config = dict(
    head_dim=64,
    qk_norm=True,
    tie_embeddings=False,
    init='uniform',
    init_std_up=0.0405,
    lr=0.00805,
    lr_head=0.00709,
    train_tokens=93480000,
    steps=5706,
)
Each number is 128 + 32 x the weight over the matrix's rms, rounded and kept within 0 to 255. Layers, rows and columns count from 0. Numbers have three digits each.

# down: layer 3 MLP down (transposed), 256x128, rms 0.308, rows 66-165, columns 0-63
# up: layer 3 MLP up, 256x128, rms 0.303, rows 67-166, columns 0-63
down66:071143188100118107143091087119126174104189152073131126093170183139131083213114130120125153180138120137080114106082155108139198079144121154126126124066111128150152122121181116095152102117137110
up67:109106146157166103056122143105184137100193185091119085132105168097116161118167120113157106110120167130099128130064073142117130179167169140123147118133153092122023139085173158150116039110102164
down67:101136145050146195114142109130142109164122101118109101150158140104068117155092154089157190181103104160160108157118178145108113140053077171129166130101135166136170090162082140111092116159150217
up68:125124131146191146151126182127135123062129084179158099133152173169177187109192144145179164108149142107153157077170118189148136102130151128161100151090128141162116098110050118133096124104139110
down68:103133131104113100112063110102114159139111127128099126083090157086109139152134106160101122122100110165096107131090128159144096115115110123108192134135101160028139139098160116179181165142115117
up69:147113179171174129189181130175158152105144208131091109115173131150143142101125121162119165142150101134166213121160113123138136120072104113174094128145119134123125104130073142115125110136112179
down69:160114136058171163134152080178109122157119129142083111105169161129118107117116118183147097112089056120111148103137116165166084093144134151136125104112128121091193116154140156189137130080093127
up70:196079094147109092119133098165108156100104188142125103189162159087066104076142120144162064117123107139123107094146134149191149105077203097135099168085194134119144091110116105113121101139124158
down70:137175151113119119092132168157156071161132099111113156138099114121075104167130121168161172152096049100157132146201123121141108115090100114140087109132135165136101141151185142124133086133134076
up71:211150143099120122157166189152157169136169130146105144169147149153139168118165178100157164120056129132157109096082108149106126152125071074102124142126141157072112183119126166104079182123086160
down71:109114158129030119150172130107122138115176180155122118069092135152117133107106091128162155106022145171089114190145170156136139140135102111185158127140143112093112175162162127138054071080073132
up72:101094113132046155181192098133136122142088130161064119169137084151170094091082143135149132170059109144175104079108073190151113187198136086140122124170146122130152122166174091138127062080109196
down72:131160152135091170103161086161107073123135120122124124078114146206132103127089136149181088192110156194122062105216121129117120080183145098155139183101090071081112135126119145137097110139092072
up73:135159054145172158107126202106120115134189109174173102136126138116099137160174061110164140116144138109156093111087075098131131132133085099125117130183155073156057106127104204168113110118143086
down73:153089172162153163112100088140128108176116151135116137072121118100147087115159115136168168121115144169170124152081132100156086117173109183143127071141138120082167119100134078080149144129155125
up74:074142208164140131137155153142160198110141156119138116086126150138122180145117158121121153082176122112109119093110170107124119135083138091111176138115116105107082073121146111131103158084138073
down74:147097130095147109065196137099174144071170127122092140156170164148156129120145102111162155166075071090189129135144146125134109122122158147152124188139103118122083117128083140134115094111139148
up75:219116097209103177156098131135154140152130119150179143106131111167100138148139140100083127134120105144176091073142087158134132107078151141146130176123137114208117145097082064151159114163122115
down75:101127101121140141170137112131070115121133116102138121134152095085155151156125107169122094099143106156138152121125131150137123075139104128118090107130130149110128093108086094088102141123144047
up76:137093151045109138127081128108130145093121119124129127128144122108167105108100138121146143118103120119181121134171128104102098129139135080135108138157061113143118124112144136112143146167097104
down76:148144174123113135131114139107118135088154105162157039150119121134178146113136152125015138118084110117063186121074161122112131136020108150147138155114113105159165088129195078080165165113130130
up77:101059123135132091106147126096144162092109089145091131072125105145118123186085172153143125117136105160129125101123144106114121165157088167116105087071060060138154099151103134093132168172160168
down77:159091091170120098139150084093158138112171177113122118141156150158200167153151129136145161157169128114148127156113186114120112141110134147138172115107117153120121061157136137151144124148156136
up78:177119080121161094173176143141094151109143114124209109118159101150097157141125144102154160158064152150066128104094128163133077179174108088176162164100129149143136093119144100110133226061079167
down78:172151148124177084071141140139111141172135085198115126105144134120157137062150087123170125119139173072182182120140125089181082099087126108142144173103101155079110095123134111097138095134095072
up79:124116141073122058127110129152127092058154047084168107098108167174162165173125130107070175133151105037166131115160168173128129134138135088133133125081141109109085194141119091094119152150190134
down79:140041158199161145109183110103184168080160135176095122085131136146133147094161121150163149097191137082131134131173085119162106123085114146145100141141153108055091139137118078197180086081087166
up80:160132185153134068175127113108122103111086139097115123121143100131104152110115157142114173090061121111156111131154143151170181143108146107085105104113146127126128124184043127109076096179122145
down80:102105171118162074147203115137155166123161152170066089131148069122126133125141085181163165108113157104187097165096135089117082134092108148120101157078057122127184120132128132126132158160182077
up81:095088136185145075097130100116123143131158149141104200103083094096089150147155110152160120137167117149104145115071117108112105149138143160156104105126104160172180130125056133192178109090095133
down81:137092163144078066153108105083130158130177168140086152105164111130122066158195164144085152129139102081091127172154078091087121093166118159150133145055107162143241124143165080145152063056191073
up82:157151127123139142135119100144132101076122111098109087114114118146065131150165117158054153168151167180124107092135133106166108127067158087137055184117120196058133126065137063121129162149177185
down82:136137103150085118154096112139132110166129152075146072138173141050157133154112128109137095112175145159111103140093158124153153135139122129107147117110084082093141144127077123149137125157154123
up83:187126142112160111213105103107110179164101195150113155100120182144071138144112165145134145120132095165158075131201134083104192131100126165112102073121122150184112144095122131161170136136110107
down83:109141145080130139123116158104113135098114136089135058121132165130131092131122086087147118061134148142112133128106141136108082139117115139165075125105145092153154117166117152165102185124195082
up84:078120126176161142138174130116084097153108146106104104131109106156191179095154084164133156159132121143164063138110092100128125123136123115145141132156063086170118103157145098119105143141103186
down84:049152157189097086154151170102056087122167143163122063094108141124129066108158139117115218165090099089110151180135136126064173173026117137112134098119145157159171117180188130117153109128163134
up85:144154148072123099117175097160091097059102140141082106053146093088146140111159174132136102163109184137187145103077086141139123102136189128177133094081115156179123109045118121062140122135045171
down85:171047107060183153136160114144186102071131150160088113179127093114143144109053142142164077133142156094182115125162105083139115110157097141167095096073090145122120097148114138103097145145097099
up86:128204126146173167152116124085186168134147173105131110223093171143151103121134139089135124131132103066140025146166172121119119158102139146102156146137070187110110141146102140136111184093139138
down86:133126110140105128147111136209101105138120116102170139141123109158127138107140105132120138100150169099108136111185114133106164180130163136139149106157130122154064164119164108145131130111178169
up87:183070139162069124159077138130103116065068117164155140110161138104170134142121084090135114099103096126166138086165108138110140166135144141113140116116148142164161095090106173140177132102197044
down87:108161147106168193147167102223162137124168065153133098140129151128104092082121159140092112105155183139130195117113139132099133059134123061108137102095118132189115107116103109133146145108119097
up88:102116115146139163177174070125082169095074142120143063098067093122127111143075101140117082114107120123135159123090112159119092183151126107157160112111202147174178177106117115115044110181143103
down88:110067146099137114099176114114121136098097099155129129166174064172053139140121104150130123180128095128065195167136140112085058165101091151156156133139133111080104139079114109096151122112102140
up89:140093110139160143136184075133128112105128108101166140111125154169099104141156136062170138085139055107169178115194147149098166135090130101171095160125131174145111149174136104163224157141146118
down89:105158179089105099132212076168076104120135123171113133089141138040124171097091122075128073096156129144133099177116112155090157072200115106191110168125141117105150186174101133105094148140118101
up90:101066071083154154174129089124140089113049097096122138130179138130176138131121114097152042178169144105122107107133087097138103099137156092169171090132063068143136097092097142122117174101113125
down90:123133073117125086123193122121114127105138145106152097167099156136128076135113113097183124085062124076093129164110098063145111130098120158163103110147107165117112178100110106152142151108162184
up91:102153144143158126118139101099125157073106076122144138140161125141128105104148072068157116155104143108095120102150129141157144152115142061091094134146202113101132087142122101090131125109131107
down91:088159192063112188121150110119096155146103143096163156168103141176115179114143118121144133160160159170107103145097112156121111113096035137100161150143131074169139128087171163144087136170097117
up92:138113182125160150185180156085084163143136133117084087137129117137098103118148149147156110153167129158169132130125120160179165147148180138207152142093098180181097085156108146147111152139113128
down92:074137129072057161178116108152154123143160140167135101058127116101133161112135085135130078164138090123078120150175153148105120120128176090137086148176152109147134142134107123131124119092092157
up93:144125067148153154084160104122092128131104159107173138074128123170141131076175142180131144122097157116157175181137101120118100183124152113173102114104127151124090113109090139092195113146093144
down93:085129119169146167100101061139078104113075095126133120127182140138155138129140159134085157091158091155138136105181202120148096161106143129120037152151134154147067113115092092119192157122129121
up94:133083111148079099131131154147089149101104112149123169147133101139129169138133072048116103147103180128166144147130098137094210142148128143140131129210126082143125162136148155128100119100180123
down94:133136141128175146090027179077084154061075109134113108136166174135114145106135155113159134133110146111098102055113134103105090131150146127136123112145145173156168131145082096073121152131091088
up95:150052172153147126120101170135179189132110188127121094213123091125110105130102114099139083117132207145096135064124158131110115152087178139106152155090066162197108139131152172148137121141157134
down95:106115092093159096164125136116150081074084110177179168148158165075181135128094148123108109138196116105138121122084133090116166143133111153121118113103131148082114105114092153123108103120101136
up96:118138147111162167126092121116114101133177156096124090123136063104078099056102123077094123151124167137122149088143142171155189115092132136130101147107082159178122117084142158108091052065124092
down96:089138163153092084117139096103127131182179147158040149132114131170171127143077157179145135210127133151114137129071146102122180092141086134130097183127110124153045129148163118119164121127143145
up97:139080147158187124132174150165087153116105186154170109150096142097124158137120112112065093208158144080115103069140108135144121103122122085125166099137136171148146120214114123092103129104136100
down97:138102146107146123115104123118125074109138146162202130188155142123115135177121138085103167129176164143153165106170186096117151136147078088100119108148141170081089109124076116085168081169145164
up98:116146167170144112097131085127169146109169162142151169159150115073104167121149136130087146083134115111115123128034146067124154172122110148176182053141165180112110154142110092150101129125102095
down98:123140175143116126144133101048166087104115159122137135161110094142176054179128036153152140156131129081104111134098159152108157077096048166159120127126070132138164082143178089106199108123109127
up99:148189101161146142087111148080124121117184141053125126075155137080062107133091103193099107109110160044131107144156107148143084133139078117103084119171129075202172131090143099084106085158123137
down99:124186076107147125167067129139102020128128130127107172182137110097146125128139097155139140084181143173104154175098124129115139139085152136112145118177124104104139066058071206068123156134147191
up100:187095121143095159143195070098153138133142114076110154062099154074109171114078096141124117131120125068140137173137052076101134177140103089105124140127103087097136069112121108117134166131046125
down100:142111156134078080184127108116131090157120122110151106146156090123102173125126136124098182138173122178152138061098151065191101150157057168095115159197106117153075145120154122121162136111103151
up101:168146094112099137151160060112168146129126116115128141097101137141064160067131134167145150114124117115126179113159110105139163161104159119042109104120162162103075130080163082173147186139177182
down101:118096127151162162090127147166147123149158129149162170117172138160111079124119166145130111058101107128127097136200082086145115080192160087171115121053123140170150129233100098079111122179148148
up102:074156085060125148130108129128112132116111097138123099177074142091163163149068112148121091072123162124144132072107172106139130107138114158124167095134169117147128171170116168136081128156168175
down102:092229090146027193115168101130095141173146105149172100150067141123095120079135133109111150106163126132141175164149129130090133120127119086108152168170091084120208092064157104053104084165123138
up103:157059108118158168144138135141128129126075149155056139187115133155223162105134160115087082180145165172133133089109119092144114126120133155116147108120192109132150132102110081142146069185111157
down103:137115137149160074103130096178182156145140159139089129089122118191075092080121102115021127075127182108139116111068076118133141133119125112190069115106139146131169147099134123111173101093152133
up104:088094106106123188153148073111108131092139084148112184104194155103113137113105132123152165134109205117180151074140160146115159117145137104113089119135115113110116081111217148114160125133177123
down104:148128123164124167141153119127159141134138173169162098122145176193147162149104169161128116094127143085181141155129119104167113145117128150088132174133137158125106141151091138111074132136137095
up105:135105205133124139146116131141159068140184141112179113114143151129072167203124143139145093164117164153146117128122121111094061129198079190153152154156105132175161110154148158114120176143104137
down105:190112129117129098102182108101135141123139130123106160156148120166140134159134125151100108129091158072137127087137128123089140094122155107143094134120083174121136086145157067091193112094166172
up106:136164066146135097185118155130114126110081121091125116069072066093139144088091107138173137122081137134112136091147159095100174122095132173153105132146163178142112113100105102152115139179149142
down106:132175139162118128140100112168136170190102076187147121165115071085157091103096106187086134121154094127080112110097162129128173105111117175106107132123157108113136120132143124193149084110060134
up107:144058159138086110106168135120165197095083137148131122146152187138102138092173150135149108096133132141133180082157185076100122125108128091118195120099113111144113127144134147117064199085124169
down107:162128102108187110120164089134132151147137093144139117119120121172185207111141141106134117109129185090097142096141099091204159140148156071106136149121064172143189110129087162132161157091145123
up108:086140096097102161144139178151149175109129115141071112206076123137152152149072136085155095095101128109141090077215142142125145124129105099091057131131097104117133153153159124137119119162156163
down108:186085146173071101140132137100087115149136132107054174099159091156105159121141128060108110168106162104130160081156127151149147140161142101200193155088144156087114151096137092133169125182162075
up109:110171089083080123140141148142184101106159096177081066139156083130122160187093200084060107128104154108116123093096090098123142070204197085139100144129166150143079157141140069140061114151162120
down109:122120088075159105090144087138138101126103117122084146097106117119104121123134107167119143149191109113146108175133137115139105100100117135174139128151137122154130165126118135151156083106175105
up110:119159089156127132104150121139140087172168105160111077152115115128146194142177099107092128108115086102104085108118159154141128103142217163167174106149130120125055080139171133139121165160135132
down110:180098088165124143102115130108144089129141171135108139105117118070121117132059102113161153140161144110125079150129107131129117179110130096091144151093129143131141063138130086132063088132133136
up111:131081158120154108133159161157101134177150148104161123118146094139152188135101102142157114117101188099129070130128079101089148063039104174116143176080111160160105118158095141066113117128132131
down111:163118157057152088123115173149150125171135130172103140169166133075144113082123125124067130148119092115153168104181165119130064149126136144110120097130112089152126150085094152131130138105148085
up112:091136066099107143150208124110181096121131097161133184111110147138111136113140195135113114148064192098110097104137117179177122122169083196136122105077163117158136131134128102135128144124151129
down112:047107162148140133122139173157122135089177128096157111100143103178151073119145153149128170138126145155094121166175174112105167089140119148125128147154158109171168169120118157145096104164104116
up113:204158118112141132126167123144128061091155178136135107114156117134128116127121096128063169121088092122074120148115105137151128191189132122108150108107193111164111154130134117183143121112152172
down113:141099113114118132155088170103153126094103093120137074100150127089121089146152094130142124197095162057124145155187078103202112139147117181169141153101130149090127164083112162175187145095113126
up114:129150128148112129097130151178183198090172116172149088161074084128086140102157134122190107131117086113182085105148132107120134158129119139091163084166075137112125107084141069099149187147137153
down114:092118107097133135141172090105148154123124110167136105119120120079135112167128120192146110189146132174096099146166061076101108131177171157125120102121147140094157104136158110110069124111120148
up115:096131106149136112101156138142128128128062157151146108184155165097135137182121124110105099097123161032128160105067095108130122079145123072136155190141094128146084068121058119080037130141098167
down115:084135135089143058088089105128126113159095092142188084104129113115116112121146181070136130117140151117051091160092108141168175121141093149104085104122088069107120136158158140133139204157101174
up116:103148214130138094185150108097085113176096152182136106097158124099099105063147142077141099052131097207155128126199100155099175104101093098080090119105082091148037112089137149146086164137081117
down116:083080137152131216179037124176119132129162145137163131122142075232196155133096183130127136198116033128149115104134127150116150076142167150063123147178125145162172151155106122105143111067150097
up117:135163082125131145152176083029137105129140181082171101129143176112032149135136132163111127067160142118134137106106150160107130110111146142131120080121130144114070150106089172098140103137141085
down117:175185119131104107089151087141123094090100109106150164125131160173076048139118152111067145076125159179113136121178144102053098145143065117181114171081120127133129130107128120153078154157127102
up118:114099158127086175153139155054180143071170130075135183134168138157138113139092065114125079180158096062137114077103137114155125139118094077147177114082158106149134182106081124167169132124146131
down118:083081144155142096145126114074140099077127080083162162144169145108104103162134137148073177156092098086152187148101211123155100118095150118173142157083128130130151099074112111143164115148172149
up119:151122111123134188124121151108059098060138058101084111119127109121105154152161096099075061114130159143144155108130116176129196139175176098128189148188117156101116128164155118117131114117126136
down119:145170119141130160171097089140128186133105113119129102089070048137066063132147173132140125183135158095114087124091138134113162180170129189120077120163125122191124128102081112137156110148129187
up120:137101116182090173112143137103167137142114161105116153113159095106177102091174115140114140143155122097124062143107110171115139162085174055191124136107124175137090106127129084152180076095120144
down120:098102140137077145156157147102154158158124120138124068006091179107174087149122148108142102111125134160081096086162135154086113101134142142208121066162112111144094114143161115151096162121144160
up121:115110118130073126193128095144140111142142137162126102163123161133116170117085235106175072109140107155079126138097142089146123110158105073189150129102111065152090150130128088126083088138126166
down121:181158198161156164117076124126140121095070137154156082118118106092124091038091168183108131124123157141117119096161083124062168126146170073172115137178097177077126135148131163094216090119119153
up122:152130082072069135121225144176073100124128100109116148167138142093107119133102157128122078136175159142157173144120080161128094135159150115109088081177136129114086104190108089125231093150127114
down122:112078129176085121116119096082143148111122085085135095122199073124059119102148030108084181132166155128113121180147130202113110126167085164168157177158137098097140106062149127105089123125085134
up123:141171153157141087122135138076136155134153145167126153193078181121139106120112170130134160072120114136155052139146161153173117133114081105127138126112157107157095123132131077067212152078132157
down123:116126129103115110116121166110073123103164123097149150138118157089164108090103168131124165168201152099130127121171124119193141124080089084088185108074101148172094128147101133139139099106080059
up124:144142140102129115153146111106131104169091128085131141084115109133114149137139103122108157120140146133066092053100074131135132122151129197074093167088127107131095145221078148116097109172124073
down124:103148115133143109112123129160103085131086131180134111177130095103057088163129134166091140168152154152082144168122121142097086152080115130118117110115139130100159119119138168150155124122167075
up125:166146103163089109134123087083170153153111113131088129099156141140114159123081104125127157151139093134143127111175113137080136129166131089140084182127185162114121102146121132140194076069147143
down125:110116105125105149180075106163151077207061125151117186107142117120100094106190148120105161080116124070125103180061128112087133147142198155145111136140131130184172155133120150211141174132106112
up126:199120077123142096107178124058125163119077150109185147143182133109121130120104113129119134096124135159108155139131102124129122159066110133118139100122135142105083168115134164137146145109124063
down126:137117116147142132156083184134136090098136123096152136088196121114128147154138146151151189116110099114160153118131115131097087161144140152142127123119090168153138147100138165178084167183096084
up127:141159093148123150130167197120122157141124170166099187156210099144119111135125112086152137148117145075155110135086121175163101137146114142132128132117173107130128122169038108158109101116189162
down127:192149114153116106132134136144071109185112142124137158138114102077121086088210127168137080130189139084132113059122119140151098091119165112103194135122103122090117125155159099141124106101104132
up128:177116155136098147082151121119112129106169161097075154130170111131122116115098175081095144156199123150141129182090128105145088198158157142185103131102124100063123146172112106187156135154112195
down128:108133128087132143162121102132168111126085120144126144107120100119111152094198109133106122153153105148088139141165164109096134101145120124121113145122185147125124175135191189121110114100156065
up129:110066108113121157135111158156125104156159169145127117131142079122100177074106132128145102116154100121088199097105169162128079148173139109134146118131079127162175130161120146155103130140153172
down129:104186090125107129118101156126094142196150121115116120126069131152128060152169174132164138130128116091137141131111092196145114106153137156079122146122159125134138116138147112129158188117176124
up130:150097121184151144098173117082077153126107143219101128103122173146123162168097147132135113155156082171135100155124100128074118119161116083133080085151089102147054120121091119158187119115110055
down130:191148136179132143126141122179140141111131067081157140125162189101131074143136142139122087140164163123150135135128106087150149112126134146130184151134118170118132153129101170153135136142167152
up131:135173122107123157120168103077106068090045118145096135123133158113130139139111160088114099164115155093103119104090061125126174155140166126086100184154187144048116066150071104145114095097095122
down131:144216122156086091099093178124182158092085106084090150152137162097082087126144085198175149158069133097092141133078107126187115121165155119122095132215182150167130149136155125201204073138154110
up132:099107097119127195175107125080129076160094132143125084104173097083145103057089139109142190091060129112131135107076149144121143147136166140107094101119126128135173157100133113150110167134120121
down132:115116126150109115209156108133094133132076165060114124111173205115129162151199076185122192123178152141157154130136157120068066076131138164113108052120141130129207137163125144133112096105057066
up133:167116144064119147187138167106145123082140105099136130127126176168125117089093141088133172163184124166124123098131073080166162089158158131117124126123119104129148154145146091102135128142201061
down133:139120129099162147111184096112139134153082147152137083115111143092093143102156120123101108087173143146156138115121143169150062122082071172109105142110100134116127138134118130144094185125124107
up134:141110126104134138087020147156147161106157119160115128124046108111088100108121097100162143137176124109113156102113112177203170134119080110128096130200102149151111166132165110125076140136163121
down134:050100113171197097129101118169166117126157162159127105112196109172109156131141079164141121117155121106140122117140077127150147114121051128096110098125105128142089158078089122190135130141109137
up135:076173083163094130144198114114166087115124148114088109184154117124130131126120110154073092154110172115166136135111125121135112160159108132178132097106079109127114118140099160124106136182108162
down135:105141156106148112107126172113218139099111134119130134188159101132120150150106117072079113164157098142170191111156082147148175186098118096149138123161101113170140081168151135157180108116069186
up136:098092061107088093127091133113161080149084172102202158151114126168143129093089166115121129103071097109115148151164109140110113072118071123137157149183130131134132120094091079122109192142143126
down136:150115131091104099115105154105178097144104180076188115105140092162108124142138135147082090116139101134126220119092126125112138101135117123151160128167110162111155167092138114115158068149121100
up137:120131109156139102137096139127148122120102158096143121097078148138066147143170123132172084149117086132100080127112143108150113140158129186128142127111114092112184136148092149069120116123157105
down137:107154133092073185138152116193153108116095155129140151078133144115188152165131118117073130173097104129088081130047171148091085097128158165096091126128095118115120127131157162128117112157150142
up138:179066164151132150135121110146173126127090119165131132120076168208101141112166202155137062118130111173139135130158148158125137120154122118089064143108193121144116157126131139132128133161196088
down138:096110090113118160108133184118169054121114143112141097074143163143140112154129080150200166151146082133112120109094134161112128110150131166077094196145102141157154100131114088127046078119126163
up139:157097131117090141126127171129120107159142118063106095117092126190109124165118114108093059136188078100162071107119150177164202094124133126153096116176192130092097105124132146109092143158115070
down139:125136114109114128150118121139141124102185116130083139113126173102115120136078140124104116118140091162109102130148082082133164144123133135150114117081155148107102132188089142098106186104191102
up140:147126155137134118149075136084148160168095178118143147180060128136107132121107147076108150098120123127100092139125137106104120160097115088196119145118123116114069134152126124171144042132159086
down140:126149122128152157113108120124064167068137081163133120172146122107065113110145099115178135191125181154159076135115110149195087110151132130158136082099128167165193135121112175116138131104154147
up141:100153139128129118092120136137094097154161130096070150092150140150144124150116142129178161122132146086198133148077162141093136180099123122093113094162126057049125071065091107102157136137171132
down141:089104152111156109161160137112120100131102082134156164145114154106116105215078125149123109135106107123161132081166079116113133081108143131134081113099133137152159114119169103132123134106139140
up142:179096166166127074116202136159078078144183118134099144196178147155191094098156154079137148104156133121166138104104152138132154076091149164151128099153128208155171189058167131132170112163143162
down142:136070095147157137128110076141087153133105098125138085108111102161126096148128098148124126133115103118156104113115112094132108114146098131145113142139092144074179153134140154097101185076113106
up143:133112072105166102100225169077122158166090117065108152099075167159139129090069215144092122169063153144138104103129075156140123127077096110110117161122172125150166079140145150133171156110145160
down143:098157124142157090201116182116133134143152078118148189084102159161155144077093156241183177198152118099127124123165117151139166081130088175091099115138159137157074104113120179147191075128080110
up144:102092134138171145179201076179164163122109142132114149094116093148163131145106140091144120096106168109060137128141134102122121110118126082148102135151146178117066074148148074118106179089160120
down144:101151088083159140174111140126168077089139174115148156106130189145122124181170144095103098111096121125064142164099164132172148200156085166152103129079096131131176107112130125086137137128066103
up145:114133177107162112166127119126087153094133114133160113124143159205147165165086151112112168186105134108176096137138136121131178140156163061169137089102162142157061145096117133169208101155123141
down145:112096071190132091130108166115165078148172150103144114084100108156194109134129151150183124184177145069092112145131167141220139122109155143172072131148174140196141131092116136109118082128150113
up146:162157123194138150124156121117097166145094116088118140156175086159131133097152159124113166118144152080137107140126129097160116108161163163086169157058112158157128114142112125170142121149132115
down146:080151116121104170128151134124166117129077101139103124092132094119156080140149058140101168151185103092148130148163152132098053083144166147178143097148111052103104176115113073090121114110139115
up147:255090131122119153185174093095095115115159151111086075108106169196079153184153126148098080157090112081157129127145127104201142148150141156159164188093134150092113130117164165031176132141113153
down147:113102105127136122104109125138102094144109094131119181147089119096143083160115140135112102138124110113125156143138147136160094110121114174141153140159083116094140138116180104126148095093078139
up148:094130214141092129110164168134132101154121173147152122191080167089141139096133085099111098097130115141079151137139146069138114098113146080131152169113127159155108105061115144129109141071184110
down148:144100150185131103125155157132125142119139099115110158135125145118106128174155130145104149144086121137142146129057147121124164156087118101170164126130183067152135125152105125124075143081124095
up149:091096100133134177131170127145132130118122161178149150138128123111174134100059199122112104132090135096095134127134146174155123164100105107166168144163059111165164155092146163119094151149118107
down149:122156134099154130111092127123086121150119104159106115110145116143144110138167056081194117105157141117077116140117112098102086107088130099136167091129117103094117153121126093139145139070115075
up150:106109057149073146080121099147175163173091119116135108177078082167171100136093187109147145101161147063101105081172173110089143154114133111175087150165104143217130165142162137128161153102131095
down150:128141164153148093081161121209142149199034109182094157095125212152114148062180156124076081131195104109102123074196092120215094116092141175104142077174126094098148100108177177133118081128142172
up151:149152132109163134150138122065119136200190152122131092069159154079107148104081128108111101114129101132175166100114082134154151127128122162088194159144232087119135185106138112065134076152120167
down151:104157115164123105152206148120161102163125133094134146124099139116116100137125136180105075136139129087082136140116163173145126079102163174138127174132156151128155103102149111172099122103127174
up152:109144123172117130135159152151100155168118096082171144175165130154107143137180099163114143154091160082142144123163116146161116151106131123147073092128132082135115094186111124093145134158155201
down152:093140125105108107150102145172067147108079178141119120152135144082057070163101153133117160172132160151075122106150101141135100120105110107110170139086132054151122113131123131119139164102102122
up153:186146153089149151155147125097179099115135113110192171093124133149163121158139072136155131110172178131140103046160118114226165115138142129075132158194113137142083112150137105134101170087176142
down153:099100142115130155136082124075113133158087159118160142125137084158130139186136130136129136143134084152161094136123165141123046114119113100135146083149138110138149172119170194141116123107122077
up154:108136099130119141174109151126135101128076127107166147215143161112149200139150169139140150110108119078085175119123142146082085123127124132163114158076191124125150167179089122118111129119201081
down154:156076168096224174152152110118101141055192074082140146165169148126204173025133186149151127152129104090188185155097066137143083054156148147165084180164125140183080099160066115110145136138152099
up155:158161148125135114120142086128128111172119203123170076105153134136098111166124124162153077154124193133092140097091105149124133125142089076127145098137123190119168136140087178094126136136137116
down155:095124121104079139156130112109143135117161128177148093120150161092153120101113131097131144130163111121135117113175115089134163087117145124165151151117109136094116140150100112090131085146120110
up156:146128124156145131134172111137150091128146154072095099171108148165097146156158158104197202086182153142108141076152132159137085134152119111179142136137098167159113148120155140068108067102114134
down156:141076184129096121162098179149147147138203164097154140144153059178133076136113086124192118057162152174122164132063097108132177095106083133094172104127189171107109080180118147171113186088139184
up157:121124104109127133091132167135124103134132111086032119137100097095193136127140038125116098113113138177110117071123112162126149124155137136135161167073197092114149124205126128117076108108164195
down157:113178143110104089200183099149153146203037117149126062123094151091085144124107122172193113123153110118101048061106085120099139152142111116180138132135101168136151145165131143162097121142145137
up158:085149082151079134119088113121109101107219104162118152158127191099132119128157143090140087129134130097192103094129124103123181129072131166171106141068151154130108104139134194142144097103103105
down158:140157100144149136169139133145146130117133102184086095164144083105080145143060112116134100127163127133079075131101129156129096119166110112147096174111133132100152149120142145079089163108176168
up159:137035110197150152147125134139147147133069127104093148162154138129138108107127186135104147079109113163120152076160212143192140118152064139087098102150216198105133108195087140179097142154096175
down159:122100153123161150109151141052099100062137136130176081145133140140144107086058141187100202172150145114095128101125190138097105108129174088166140114170124119132167089086142141146143136121146167
up160:141108081122119165141060103180092156149170156128089102150104068162074118095118093189092110154133118117111057100137158078112180085087115086134103131063119107157054116116140122079079129108169124
down160:094107098091125107111103118168116137119118128104192146112095150092113125151079110116108137173140128123058151127099136121131159089106114129103126152158140088147144147084129175137133138117153097
up161:092125100159085190101103138136139135181126133172130142102134152163139085098134187167131171129076088120089104132111092170189185142149130179134127146067132146170131149173111083180084151097159184
down161:092105161101157145149091085155105102132148180111158182163113095100121096141131102120113161103142169175151115115139127129127099139156143192161149154177124143043145152076121197158153133079161139
up162:078112113092168098130097136123108142105125107166100170177142177127140135097117106122116137143135098138145146128134158109130103135141211131135134096105177130101131164125041135080184178163140089
down162:117106113075096132213170110119110152084124062096095061095087116086157138137086165127149087149138143112121156146133129133090131088127104128107129144156127118116107170101151114178130127104105128
up163:163125118109125140144161108134127042250141138132114127126173162072141109115118134115132086100095152176131149107092167071080127149112093109131131142151159174178108074213144167151152177126145110
down163:112091200100132117097117149110172104130150123156132145108163105097088212114114112195083093075082029136143197173153107160081076112098098153121104128114166089093136112168116098132155120174084124
up164:097095179163171098112185136096048060119148147105068116112145122125168157136147138071109121138121132143089172148093097115111163143095025131137158115153086117102128190117135138118213128161064112
down164:160155109144164147082151065162077156161107108107121106122103129125130097176135184119184120132129196129110083070150156191166097131151127092117112135139177092101136185111194159104107189096147097
up165:205138093121140151175137133109128099114087126136121137156157183128082185158148188159156179126152056105082117144171040127077160188110121112127166095143123139138117125113088137214155148185178102
down165:114196089191161154110150128120075071116105164116126159145114157109193109166088136167165143155177107117094137134177120114113182165094178107151137138155126107123113162103171146192080137101183085
up166:205146186111098179057138108137102092163150069172162130090131176161125116126114155124147181135110131096125184136122076098120165116108093151107123186147144109168096064213124071083081067096097163